Weights of a small transformer language model: 9726 steps.
Each number is 50 + 10 x the weight over its row's rms, rounded and kept within 0 to 99. Layers, rows and columns count from 0. The size before them is the row's rms in percent of the matrix's.

# layer 4 MLP gate, 1344x512, rms 0.0636, rows 555-605, columns 320-383
099:61 58 41 59 44 46 56 58 44 37 56 46 46 55 64 55 58 70 50 55 47 41 52 61 41 38 48 44 35 49 61 44 64 53 39 47 62 47 38 39 56 58 44 41 41 41 53 54 55 42 45 31 54 42 29 50 24 59 51 41 45 47 45 53
099:40 66 40 67 45 62 53 38 49 46 47 56 58 45 52 51 56 36 66 47 67 42 58 52 35 52 45 57 50 38 54 32 36 42 43 55 53 56 45 54 56 35 53 52 46 58 65 52 60 53 52 44 34 61 66 57 53 51 60 50 46 67 50 65
093:64 38 59 57 69 49 67 47 39 67 55 60 52 56 66 53 50 36 52 48 51 44 44 57 47 43 62 53 42 49 53 45 53 43 38 48 56 67 60 44 60 37 54 48 44 52 40 41 59 61 38 57 48 42 54 59 50 31 56 54 55 43 41 67
103:49 38 62 41 60 37 55 42 32 55 71 57 60 50 42 55 48 46 48 55 56 50 40 50 45 39 47 54 33 47 47 54 52 52 53 38 54 37 38 60 53 56 51 64 52 55 42 36 24 57 68 45 44 32 54 53 45 53 50 48 30 52 51 34
100:56 62 53 48 55 29 67 52 57 46 49 39 64 53 63 27 53 61 55 56 52 51 47 66 49 57 46 59 47 58 51 38 38 43 60 53 53 50 35 66 47 60 38 35 58 54 60 49 57 44 55 49 44 43 35 45 68 33 64 63 41 40 45 59
099:54 42 58 49 55 65 49 39 46 47 39 53 51 51 38 40 31 69 67 52 58 38 57 46 61 45 59 57 50 54 49 53 45 32 42 49 58 31 61 42 58 49 52 62 38 44 50 46 52 43 37 49 50 43 37 37 64 55 58 54 55 37 37 55
099:55 50 39 49 49 36 61 59 45 49 59 42 47 50 81 28 52 50 39 48 45 66 51 39 43 55 67 45 51 65 23 51 44 52 39 53 35 45 50 61 31 57 47 24 59 57 62 36 46 52 57 43 42 47 46 47 55 48 53 69 55 54 62 49
099:63 42 31 40 63 52 56 68 53 51 57 63 50 58 49 61 58 46 64 58 64 55 56 57 46 65 49 27 48 47 56 42 33 57 77 51 55 51 33 70 50 37 28 39 54 37 59 39 61 59 56 47 50 68 40 61 66 37 58 52 55 54 54 50
102:40 57 29 57 52 57 45 51 56 42 53 72 59 50 62 43 41 43 55 50 76 65 42 57 50 47 42 52 40 42 53 32 55 41 59 45 51 49 55 46 49 66 41 49 54 70 58 37 63 58 64 56 58 65 59 44 60 56 54 42 58 55 41 37
094:58 58 41 46 65 62 64 35 50 67 60 62 39 48 44 46 60 36 52 57 63 53 60 55 55 37 49 54 33 46 40 46 38 63 52 45 52 35 67 60 41 44 43 26 41 64 50 50 56 61 47 67 33 57 45 48 70 39 62 44 52 30 55 32
100:61 43 46 66 37 58 52 53 61 56 33 46 36 49 48 55 66 44 57 46 53 52 60 64 58 43 42 53 72 39 61 49 57 40 47 41 38 52 48 49 46 54 44 51 48 48 32 66 53 42 44 48 42 67 39 31 38 37 45 62 58 60 55 46
103:51 54 47 34 37 62 52 41 51 55 58 38 59 42 36 39 33 53 50 62 51 56 36 50 41 30 35 53 66 57 51 43 41 53 46 52 45 41 69 59 48 46 58 57 40 42 67 43 58 47 52 51 64 38 48 46 52 48 42 43 58 67 63 64
095:40 66 55 45 51 51 54 61 60 43 59 51 38 24 38 53 62 57 57 56 61 35 52 40 43 62 45 37 46 35 46 52 46 35 43 55 44 47 59 37 38 39 53 72 59 40 32 38 32 54 59 68 45 36 54 49 45 46 32 42 57 54 51 46
106:50 40 55 57 59 49 44 52 43 63 33 37 63 56 31 42 57 53 65 51 48 37 47 76 45 40 54 38 52 46 46 49 58 47 33 47 42 57 47 27 50 39 49 30 40 55 59 61 43 53 38 56 38 48 40 28 37 36 47 52 56 44 40 36
098:34 49 43 44 49 51 55 63 48 44 42 64 45 58 37 58 57 53 54 46 35 32 30 52 53 46 47 44 54 34 54 37 63 47 39 58 49 41 53 47 67 59 50 54 56 64 34 57 38 54 50 43 60 47 58 35 24 52 63 51 44 42 45 49
098:69 48 53 72 63 41 45 61 47 55 35 59 61 31 35 61 77 54 39 44 62 70 32 51 59 47 42 68 37 49 61 41 58 61 31 60 60 56 41 77 17 57 46 71 51 68 64 58 58 51 65 47 47 48 44 45 54 58 49 45 41 69 35 61
100:43 55 49 45 49 58 71 44 51 26 60 34 50 49 53 58 56 59 49 47 59 44 37 57 64 68 57 59 43 56 58 53 35 49 45 38 64 33 66 49 36 30 43 51 51 59 50 54 44 55 35 36 72 54 68 48 45 66 42 61 45 51 43 46
102:55 58 49 59 30 61 37 72 38 45 68 52 50 64 64 60 45 43 49 41 52 58 59 57 53 43 53 62 47 46 58 57 45 56 50 46 34 53 44 61 50 60 37 60 58 52 64 48 42 31 40 46 38 48 36 59 46 52 35 59 69 64 50 41
099:56 41 52 31 47 55 56 37 49 44 44 43 45 41 38 39 59 57 59 40 64 69 54 47 43 46 45 58 67 43 50 63 47 56 44 62 47 34 49 61 63 54 63 44 39 46 42 48 47 42 47 41 39 54 56 51 57 38 51 51 57 64 51 49
102:59 51 46 52 46 59 57 54 40 58 63 44 41 48 62 47 50 42 41 57 38 39 46 50 21 40 33 57 43 49 46 52 55 52 62 38 60 34 46 30 60 47 51 67 53 64 64 65 56 53 45 44 52 42 41 34 62 54 47 41 44 83 52 25
108:30 52 51 45 59 61 49 59 48 53 50 45 57 56 54 70 65 37 46 49 57 41 67 52 36 32 37 58 47 42 48 38 50 45 61 53 42 74 44 54 52 47 85 39 36 53 48 50 49 38 40 46 55 59 59 42 47 37 53 53 48 50 50 46
094:46 38 58 52 47 58 41 57 39 45 54 53 43 55 43 35 58 53 49 51 51 48 41 62 37 46 38 54 40 31 52 52 57 70 43 39 55 46 37 42 45 67 46 59 68 42 69 55 73 51 38 54 58 63 48 49 44 44 48 36 60 50 53 47
102:50 44 49 41 48 69 47 45 52 28 46 66 44 39 40 57 55 59 64 58 67 50 30 46 51 54 29 59 43 50 47 65 63 56 46 60 60 35 46 41 42 49 65 50 62 39 63 68 51 57 58 52 46 57 57 35 49 44 54 48 36 49 52 43
096:55 37 48 45 52 59 40 65 45 43 52 44 51 52 55 49 49 49 48 47 66 57 60 59 59 50 64 54 70 33 52 40 60 56 65 35 30 57 42 49 64 66 32 63 45 71 49 55 39 48 37 63 56 58 57 72 47 36 68 47 61 62 56 67
105:63 59 55 50 44 51 56 52 62 55 29 56 50 44 56 52 60 43 52 51 56 54 60 59 58 74 54 57 52 38 54 55 43 67 29 56 36 47 21 48 37 59 34 42 64 18 45 55 49 56 59 45 50 49 46 57 41 43 55 51 32 47 36 48
099:71 29 34 51 36 54 65 60 55 44 52 58 66 59 48 41 48 62 37 51 59 50 50 52 58 67 28 52 33 45 58 36 48 46 64 80 39 37 54 49 45 46 40 58 61 66 63 42 59 42 72 49 58 49 51 30 41 55 64 32 63 47 39 49
097:35 62 53 60 51 31 51 71 59 52 52 47 52 37 59 44 60 48 49 43 48 53 71 49 49 42 59 52 58 49 54 48 47 36 52 36 45 55 54 68 35 72 68 54 50 40 55 55 51 37 37 62 47 49 51 46 47 48 42 31 47 49 46 53
104:50 54 56 44 55 43 51 64 42 34 66 59 42 42 55 39 38 67 61 59 42 67 75 43 64 41 47 61 67 50 47 61 49 54 44 37 59 50 55 51 54 29 63 58 61 32 55 40 57 63 50 53 57 33 35 51 36 59 56 65 42 52 59 45
093:54 44 42 59 70 54 49 47 20 33 31 57 47 70 63 40 69 67 62 35 31 68 47 44 39 40 29 56 39 47 57 32 48 56 33 41 51 53 55 57 51 47 59 34 37 52 48 42 58 43 44 50 69 43 42 62 37 48 60 37 54 46 50 37
100:56 49 28 52 31 68 44 42 62 43 68 35 43 47 38 48 53 47 53 47 61 39 62 45 44 50 41 55 33 56 39 52 48 56 46 53 44 67 56 38 33 50 54 32 64 48 78 47 56 46 62 59 49 58 48 42 48 62 51 55 38 61 58 46
097:49 79 40 29 53 53 46 31 44 51 45 39 56 49 23 53 41 49 45 56 48 51 43 57 46 50 44 44 42 38 44 46 46 36 50 33 58 46 43 51 36 47 80 35 41 60 50 62 48 45 29 48 44 52 36 44 53 59 48 51 51 60 62 52
098:23 53 49 46 51 56 54 46 58 58 39 53 58 42 61 61 52 43 65 53 38 45 55 57 62 45 60 60 46 51 43 59 72 41 44 48 38 44 42 47 47 62 59 42 70 61 40 54 57 44 43 50 68 54 33 60 38 52 46 44 47 59 57 34
108:41 44 48 55 50 46 67 64 53 59 17 44 45 45 41 42 60 55 37 62 54 52 56 51 49 58 67 73 52 47 35 46 51 53 40 46 28 52 61 38 45 42 64 38 49 39 65 44 46 62 65 58 54 44 61 48 48 70 44 59 60 48 65 57
100:53 37 47 51 40 49 44 57 62 50 56 51 36 60 69 45 46 56 64 56 51 61 63 46 74 39 59 57 56 59 54 25 48 61 57 44 51 36 54 49 37 42 60 58 53 49 59 47 50 50 61 51 47 44 59 43 59 64 54 52 52 58 49 46
096:72 52 34 42 43 39 45 42 39 44 45 54 59 56 50 57 75 53 49 62 54 67 56 53 54 58 48 40 59 41 64 52 41 36 36 46 43 30 45 58 49 45 40 49 49 39 54 40 61 50 36 46 60 34 60 38 63 59 45 64 57 42 56 53
098:43 55 41 56 32 38 51 28 50 38 47 52 52 55 54 37 55 45 64 34 59 68 56 60 62 36 69 53 44 50 57 59 72 53 61 50 33 52 41 25 37 53 50 64 50 57 48 59 46 54 48 57 44 56 42 63 61 45 47 53 58 39 39 51
104:33 69 57 58 67 58 59 52 47 49 52 42 57 54 54 39 35 69 51 40 55 65 58 48 39 49 38 38 44 53 50 53 40 42 49 50 66 44 49 38 59 59 58 53 54 40 50 55 62 44 49 49 35 52 49 57 56 56 65 70 65 39 59 46
094:55 43 48 48 46 53 48 47 51 42 67 67 46 35 60 47 55 62 47 45 52 45 56 41 68 40 43 49 43 55 57 59 43 40 49 50 52 63 56 53 43 50 48 43 41 40 54 43 47 36 50 37 48 49 49 38 54 49 56 38 35 46 37 42
098:46 61 50 58 63 40 55 38 45 42 47 43 63 49 36 54 52 40 53 43 56 41 52 47 33 55 57 46 74 44 45 47 49 53 59 46 57 55 50 69 45 47 45 26 47 42 51 61 41 32 65 58 45 51 41 47 34 47 44 42 57 56 47 60
094:38 67 45 55 59 45 31 52 63 56 47 66 68 50 43 43 55 65 53 45 51 54 63 37 70 30 51 71 39 47 52 46 40 58 39 52 47 57 59 43 47 56 66 64 56 49 55 42 55 33 50 56 42 69 55 50 38 39 48 47 49 72 41 54
100:37 31 54 41 50 52 50 44 58 35 43 38 55 42 56 44 50 57 43 52 54 47 60 54 53 47 33 37 33 45 40 44 56 58 40 56 58 36 42 68 37 55 57 37 50 49 54 66 66 38 52 41 34 69 32 35 28 47 53 42 39 54 47 60
100:46 76 65 55 50 39 49 61 47 64 28 53 65 52 30 30 43 67 37 44 58 54 43 44 37 47 70 43 40 50 44 28 51 50 39 56 40 25 38 33 46 56 39 38 47 58 51 58 58 49 49 64 28 59 56 59 67 44 47 72 52 61 68 40
099:45 33 24 54 43 47 72 62 58 51 51 50 40 58 58 54 43 72 52 55 41 62 43 52 57 46 43 57 53 42 38 55 56 31 49 49 51 42 68 63 42 55 54 59 49 55 54 40 23 55 58 45 57 38 64 54 64 46 68 50 48 45 53 36
097:48 45 60 61 48 55 69 51 60 60 65 57 53 58 62 45 45 58 65 39 50 52 32 53 58 59 47 56 45 51 58 50 42 40 43 48 60 50 53 50 66 47 27 50 53 47 39 72 54 43 42 49 43 50 41 22 44 40 60 51 47 49 41 63
094:42 48 40 54 54 43 43 42 53 49 48 46 46 49 65 52 32 62 50 37 52 52 44 42 25 37 40 63 47 22 56 56 74 63 46 68 72 65 37 37 58 56 61 42 37 38 67 59 54 73 47 51 66 56 59 53 49 52 41 51 65 42 52 63
101:51 46 54 45 62 50 51 62 45 44 53 58 52 40 42 39 54 60 37 46 32 41 43 74 56 39 46 65 44 62 44 55 52 55 63 52 57 55 28 39 51 51 56 49 44 44 41 57 53 45 59 69 52 54 39 52 47 33 63 20 47 43 55 51
095:36 48 42 59 46 53 53 35 50 46 45 56 46 49 44 40 50 54 37 44 52 38 53 44 46 39 28 41 53 65 44 59 50 70 38 42 49 44 50 60 40 65 64 48 51 57 56 34 55 33 47 59 51 54 48 54 51 51 43 35 47 54 31 48
086:40 62 35 44 49 49 48 56 50 46 44 47 54 38 53 32 59 51 63 57 34 48 57 64 47 43 56 62 55 30 59 49 45 46 50 64 27 41 56 48 59 48 57 65 56 49 63 37 74 49 48 59 42 53 51 49 65 34 44 41 48 63 55 63
094:46 45 45 46 54 30 51 61 56 49 49 66 55 62 59 63 48 62 46 59 52 36 43 45 70 39 49 57 45 33 45 48 49 59 39 39 54 57 45 51 49 45 57 47 47 51 31 55 61 52 58 65 48 41 43 49 44 41 48 59 62 56 69 72
106:58 35 46 64 50 43 46 54 44 47 39 60 51 44 33 46 49 43 41 48 46 61 59 43 52 54 54 51 55 54 43 35 44 75 39 58 57 53 60 48 38 19 60 49 48 38 46 67 48 49 59 73 38 42 70 45 54 46 54 62 51 56 43 49
098:46 45 49 59 41 29 62 55 49 38 43 48 38 53 50 55 45 59 48 44 52 52 52 52 48 45 35 69 65 67 55 49 49 39 37 40 63 34 50 62 25 51 57 46 53 44 55 59 49 59 66 44 47 23 65 26 47 51 62 39 50 51 58 38